Part of a small language model's weights: tied embeddings.
Each number is 500 + 25 x the weight over its row's rms, rounded and kept within 0 to 999. Layers, rows and columns count from 0. Numbers have three digits each. The size before them is the row's rms in percent of the matrix's.

# layer 9 MLP up, 1280x320, rms 0.0553, rows 347-387, columns 160-319
107:507516499489505501470538473495542512486520434517498500528493478493512510512494485483459467499499541502498506458527482528504503476490514514524503517492527500493552494487521488474489481501509493449510503474493454493512506482511458486585521495531544541506482477508529534472485489529493506511446456472493544554429520544486513504552444521519482471499505509503509522505497474481470489491538499514485512517494474506482509472482558497539469505502468516481478485474525498499479469515534518
101:515490458469497505524480489506484502487474478476546468492508469510472472496496510500520491517488481510520520512481529512486515457527515521484496461473477488490478491514551457473465468491539537517561507521519528497512477511521483516507548518482486505517511531485489494532473501525482466501556476537539495505493470505519475495455507486518471494518527520495482481514462513514522488487521536530517478483530512500500508492445466487516513495481518465491492457531509519520514495548540505
095:490519468501506471462494502467497534510485543483478495483489494488512464551502498521476540539510506492522518516492497482433474467496498464510501465534501477473514463506514471518510530507533526481520503507540528535491506460506456509494522481497464492494485468539475530520501497549521446530474553576480535495471499475523498491504447517485488496483484565502469460481540508501505540516496493493506517523495521500536526460518557493470493525524486474542504497523509494495548483500502504
098:505472475451486530509514528472504507526511502471534496480474492480574443500491508523496487516526507474545486494502502538454526510520490482497463493467476496548518477514492532509450469476493482493487497503477513509474473518505529483505493482483530519505509473461516495509511512518519504502476499525535459526487549469514519479496501500502493477537533536424482523490503528473493512520510450487474525466487516512456535495534502477529475514535515439518520466500494478492501533493488514
108:502499532521480519500489510495509539463440543475479540496547484513511492520484549512471514528475506511494532518505503495470509477486494464467505487468508518496494530476483503485512497544484492478495474461515505480509528486536544491525489516507507475476469489515539506499483505466513486475514490503538507498481487479474469514524501525457507480505463517535505492530487513431526504473498501513507536499510508480470488555534489500488520530499493491520470508506501485531546474498510508
096:509500485489508505545487498497434473523507520506505506465556547476473443528485528490531503511439429517515476498506534486470486470527493518541489475523527506545463532501497546518546502535518492458516468473504498519499470472492537547516508503531469539499500502497499456490534479478467498484517485473547508506528493503515502471522454503523511531513509502498489502518528507476481484468520550545530500530441513507477505456504513497457482480481500517499492528525469502529487545504489492
097:502479521451524515498569514505496507474464482530496517518509481527508504484450484483522500439562518527496512500488483506475497478485489500541507527465458472494533497482489571513510485499530514510519488503450543514505476464506522455524566451506505512494496485485538508536535473482508488488549533498487479490489492509500503548500488510526465491518461467475444488498528471480493512522493461475541454527494521515502513505508496528503495470515516531542550501511461501485505525517491481
100:502537486516475476482493470522494505468500450503473511502507510502506489504492492501522523509489471511474494474489521475506503521513530490477484541560487505498521503482496499490535458517503523496498520536454553508516525517515507459484486498460484473511481490472560482486521519494481484511487502516486477489481513495528499533482521553529566484512538475461487498520500489513516532470481482499490488482497492553519484573481484532525480473455529519508497493501502506472489542511471506
111:540520482503489487480491525490515503490493501542507522534500527507476473465479535519427531498539484492544526471489501472506526485511473493557476496479505521491568511500516494501515496503512500478504491526504531488547488507517478535493512472503494536507508505460541485523528484490469500501504479548527515462474473528487462526489490483449498473491484492514516479511495526490489459495439504523482515496538439495495507547479460573506513502514524500481494510513494491521501523498531507
105:470490492500453475485503470469495536505520518468473494538469464513498493487520536479478512457498505512518477495491495493530477513495508426501505509499488499487532485481515461490505518543489498464518490493510481520486486506528537496461519489502485500472492482562531508508460494488518484494513497532555509438481500466500517502516506564484481560504476518466508463517510525496511492547488499494457523470514526407466464466529495494525448524484535504491500512541474552573488530526533463
096:477504525517538541526468505473507516503503487503486498528451461522464495518479472513491518484555509511461488490488496498542523482520492493489519536494494514534511536513499523540562520458513502506469474486550509499544473481529514478518495509449485476469552492481465416540532479495499487528512495529483502503499498494504476507510535459533469469507522537503456524523530512538466510485534504500473551508532480491529535538509474520500519480539529513576505489488520508538487508478512449
099:561539533497492514501544520477481500497555494513500460474499498498431491517482508514528530526513498486485503472514505489525494501541498533462514448499528573498442444513490490471492501514507524507488513501489479472484538556462467484506510522465505516505507495462475506468513496483461516487506507493507527470485486497506435532512478477500491517494447492500462501494515506497511548499494478486483491476523522489492481555497465480496486504475486552518511521515532502535462522492495506
109:522537491530499463512491535527514476501472537485500497487501465510516463525494519523501518438480534524491458525476482522496485523502537481497534528542476493482474510515436476481502521503495493501495507455556486511488463474535480520512515511453472470522505493467545472517534547484489528479490496482501489525501488489531453480536440518523501569455517501513509532540475499477490538502506498520518461510514485497500484502512527504470503499465468508498507522523539493522517469485507522
098:496439516481522506507512484492532523483456488531489491501487505544457529508505504507468486529563504529521458524512538483471489524526482527488461522502469450484495495463516476505490531480470478468494501421475477487519469495500492505485533510508505472488543495494512490509516490530488551501545513520549490489489496500514497516491488491491506466480484534487501494528472542532542534459485499541501538496475505498497494523475431519480442512485476503504495543512514503488444523467494501
096:488515473538459469518546485512470473489513485485526471511488480498510479513523502518510485494510476522484515504512463517468530535469455488510499481502477548487485494497491557503464484487536552504471527446526483522457484463518501454531503496538482450465496525533475514469481468522509482491486479511462482527523518495450526504546505494520485546477527532443449527432479504527466557494473486494520487518479501503487509505532507480488485527542481490499520491504498477468488495496505504
092:520493503506482471479513522500563546505512490494479512504474542469468472511495524528540551511511516484542509501529472526512495489478494499520520525554518476514506532476471494454510490493492541505498471439501495519481469484447466507491521501574524460464501515503485478519496495475507495500502468473498510519482527537464464518534518521513529490516476487491501476499524503498458509521552528504538496503545511540462471468475533504502415476470490482538507521519494491497512514471506478
098:504492494509491519533504511569458488474487583511475514500492515504551514524512552461504507494533518503485520491483526486542507487499507530499467485466507534501480517533515475528496451507508483497471489490470501509498507489497512484514527461527512517477455439476499499505490491513495510502561506506459499498546504545506511521506496501511552521460511483543485450530507495469513525517452526510514514508545505467516562501481481547516495526503524486508489497502507455500453500540513496
095:475490500528468454511482507492512533537520487502502456516498519518528466503544541482521486503526487516457460508525532517492521469503463447496512470479511442486495523495497484497487522536490486464462555530514483531508526491509456452518484520548557486502482486522449536526536497490491509468487444512495501492505524530502464505512513492479480492462496491521503489514529517505505502514526479474475518512497486487508505502506510498511496494489507482476500532464466504470471504493444524
098:491498433477484519478501489510536504513475478491465524445496535553535510467489524505532502507551503508488480468501496490473479513502504511498485533501484477479531531523491493518508494485513512495509468476492458480493499523467504496521496495537534475492525484486500505508476494475482535495471520522546485501510492463478514479461502512497499483534488506480500490494478484501531485493487512502513470477503453477507520503509464495510464502493503487547538526466486544565484527528474495
110:522526521466515487521552515494463506495502494479523487489474509478502509463495473515546503493522495540499481494523468516522494485498493542511504508481453474499525540461474479511477487484501481505523488506543499506459477468501502468469493485497514541494511490480492503458512483501486485502445471499478540491489490522521469466472508485541485543487505491486465506476479494483483414518475512514548517457540525469504512497498529462492508492492479488514505518493500518486508516511501560
093:476475527493489547534500521500512490522491530477489502485478515524513502493478500526475461499528479498506522490509516492456510552458489515475494506495480498513500477497469521482543507488510473498505503515432474498515508484527482486470514522495508528482479471519522492520447495500494491497481529529555541514536521502500526451504488483490507505554474470482499480521495547482478516479480486444488513527497544486521522481527505455524500483501516498513513516523514482485483474445496536
105:502496541478484470461534493545551480544501499513443472515519513483538491509512468522468550516540477497486487506498505449487493493515541503527525500495517473540509470514477534522532511481443489500520490502510518518517485488489489478526502493489466469472521482522480497478451502510487474502521491511493487494565471503469518484499476505504520515506522491518515482505474480496505463459502512493518540526487520489458526459493502524535514475494509465471525474538479481510483520498514519
101:477496488518487555491507529491506500504484509519512544478528487481466460502470499502477577539475505496489517500510469487474487524458524505496493491504533537505448480523520506539517512517486476478574444459507527479468509478505488474535498541519480539530488515460525492492541506520546499473501514456510497470477479498471508504529525509482470442446506488501496506514502495523505517490496473487515457453497479527499510488548535539554533472472481519446505476508496467518462515500499487
104:472519423518540517526467504496480475485502485478458500478476517470506485480509491483516530537551476484460520512529509554457490486474505487497493514492524523470540511489490521484491478538522565497475526492482519525473491465481501507516497486525520469510458515483504492497534537488473522506465515496522502524510501503492473460523512484490491536482485522492491498498507477511482467518505531509497486501519460460519509465463522511479491488516469533483508527478489500472480478527495472
111:436498485541481511468544507502509494506503486491545533523510465490514481506500507512442522530502489474515442499484498507486491519494492507491516516506521490536499493485516498505482499496512515492515498514444532494514489494514492576534472497458472517463508432499491461541509470509493569489473556537502511518493533527504521445506539459510517511479519523457515520458488499497499515476493469523488518462548497488529509490518535521531514491471479522506501486524515462487501481507500534
104:536521479527511483466505521524487502502541509467483478484536560440510505500508530521492533487494481448501509514471474491534504531478475447475482492482544519491483549470524520505542476515487496474507496499493469476521515522547487538536502531451497512484500488535490498502495504523485482519528519470500520486510537504528485464479439495477486531500499520498446520513523471476498483476520498468468529508467486482559485498498497460532493545506492557516471505536527496552457484547516516
104:502480516494478511488496536488538498495523496508474460490492481506461513530485496522511509531469476521488523517502519501504498501480474503510478530490495498534544441466552473522515486527495519500544514526462515516530463483497498534486513496473537495497524498488511496480504509510515496489460547453521497504496495442537505547498525521474536507471507534532492534543502483447498511503506510454500522533497497476510501455535502506532476512508485500536522539484448491507483467520504474
113:458525498478475515502497512524507512494479475511495498504479486519499510539499462495499517531506507501486483503482518528468471475488537538492491474539507516508506508523490504502535493487507490489499519459471512564514508526460520442499493497554511447496483472485502466469467538530481490535476495525489441484487463540510499512491502490508468540507484500490489451468538486503481535496491487478460507493541467510454501526449472531536517506529500498528477543507512550506516484484489491
099:464505479523506523497524481444533500476496456483521484504502527473476461525504494492481520511505464528502540522498564491502507514506461485500519523496540459504515479496495551443467498494495543492479509513521523488475442471485461522496500468514494502503468496493574506486497475500475485498468457476525534444484485505510541504508532458520524540509493515543499439500502461483497499500497522492482492523501489512485464499491464525511482533509521497490503502497490494474490505512481506
087:517502510490491507490544485520522508485510538484470471492487490502543518521524476501488523533533467469531479488494504506525523510480545481524499532507537494488506479493488526503510485495485506517494518475466474528501476546482480502475509502526478499555427493498542517496534473487493485506464521517522478510475513506547524440485531483474471502494518466496515561492498500486469451505474521517477448506546508524486483522469497488468494516504501457526496526464496493452487481486491501
098:484530506495532512531493551515484507514506537553479467493508527522460486512500542467513528519546506519484485504507519487474484510464504524510539493495494518542476423522498522486517508454499469489473530517470496508462556538521493531411519542491557479515511502504487498467521526525496502491486536487518475480463528505514475473510472493516456473515506476521516488506486476469508511485504478492508485499487509512491520485516495479488468488514511543503483493529516500500476538525523498
111:521511539517488471493514540520456538497537510571444508501447495501504452507474482486456489499477499430499525504485533503533463461476490475499506495527461500499546456500488461464492520510473490506520517499488451508468494490471507489541488489510526529511492510497505545480470494487513485497514511502490536526514505530488543475520499506468517509473520489530532483489491528460486507511505498509536515480495508525485494487505510522540458495460507506487492492529480469490500504462502490
101:439493529465500519521509528504482520528476513501502468434506499527509550469498497514482529477464509509516520545509494537516467467484450507489479528481496506546490499498491505492514474509510518521475456503486433528512530472496526478491529480480512482537479543464474499517543559472496523502502509456524508509472498472507472462508484513494522514505500493525468504509527484474481484461536519493483500501513474472414536564524464509507541502511470517505463514519478515475543514492510533
103:509492509515512497526495522504492531513501476443538570483526535493463475511527518491503506535473489506543494519491489601475518505502472471494472461501523439488445515511528470481460511508535459467506506465469525489488524478521512527484527468499470465456492490503525487518533521519510512474529519499540500510514470457515529470537512507472524519507489509530492490524484554500487497505509482511523518528550479513485499485507493487548493506509532546540529504471488477501474503500531493
094:503540497476477555567484528466480516509463512549472502499488497492480475540488504490454496502508480484496488498536520485509531507527501542509516495499515481535491459553494540532546523481511487493478482454478547531529495478446487491547497485522531509541467559513498488507484496513552492493552535506515482493509490504513466478508504493541527468525471532502486521535490514505497508496511504527525482501519494491482510522511514538484501466536520508479544518536508479482492474544486536
095:457546495493497520499514559491504522509521488501523544535515456527470531462471499516494479472524514478506505503492550498444518458521487530496502499463492507507490480470513470492509531530501486522474531464503520525538505498494522501499507534512481508471514541510512468464478464514492523499467533495492542520448487527517526479534513500505481452507537522490501515486515488472511498473436561537501478513518483479536467544535450508512538507479512538528477490511468458519503493506480543
101:515510489507497499505513475455480516436482561471511503484496560480514480521518509522510533481511472499482511486536534515514471526542502509487529508487512525516499516502502563479563484476500492498477490512491532488504511501511554455519520487518460496487482460486480492548522496439478485484533461507514499498552487512482498496525516545478477470499514510505519543517485500502475527492525480521537539513482521527489507506475494483471509526481538527498493519500500481463513494484493493
104:532487523512484505530493452525509503516461512486492512489480484516512498473493513509478474498492473530545510476516472549503506462513488479551484495495489537491529521461520511463579501529463528502492504461525507542493479458517473496523523545473451531487489508472472486497495552513500522513499496510462532463497499516500449485524480507510501492514511493479486507492469491530503496473465516479488540524488481486513491514494495509517525482548483475458469471512502505519507483489498477
105:478515450548469480519545540533508512465546536517505522479482524461508486501499475510532537509474465481448470469543485537497477497480445516495506490495540513506526472534525506518500542495495505502484522505508537477499503498501468486476489480484497504457506480508418510477485455495479529522498487525507499543485517510519514505512537461523522505562540502508520537485508499554521515485484509500539471543497490469524502536529486539553517480517525478499503504530535508484469460468495517
086:550517500489495528510498525529463516515530473524506476486517504484489542549486529526492516502524503509508493501492524518467492490517493468517497490471474463525494510529512514526520503519527525517517510493504446506527504474541549501519476506494494476502543489496469547515530525491550497508460529495523498507522487490494469497472516520487452449499459499487497545505521470445520496507549456527474480509555495471474520474494481506510500579479523462491502555452540508507503536514541485
110:476494456511506522474523530544491502483549456508477511508496510489491497503499537515505493486483509477516499487499487475490513504492472534534467471478496504525469518517490503515446508521493489501493502560532492527514468451451478513455460459523506493540510489514473501518517544528457479515431514540511538530478484490485477464490483513516520490481519560484489503453497519483488506524495483508480484491487518518480474457516505501513439509520451503483442476481518496517502502478491529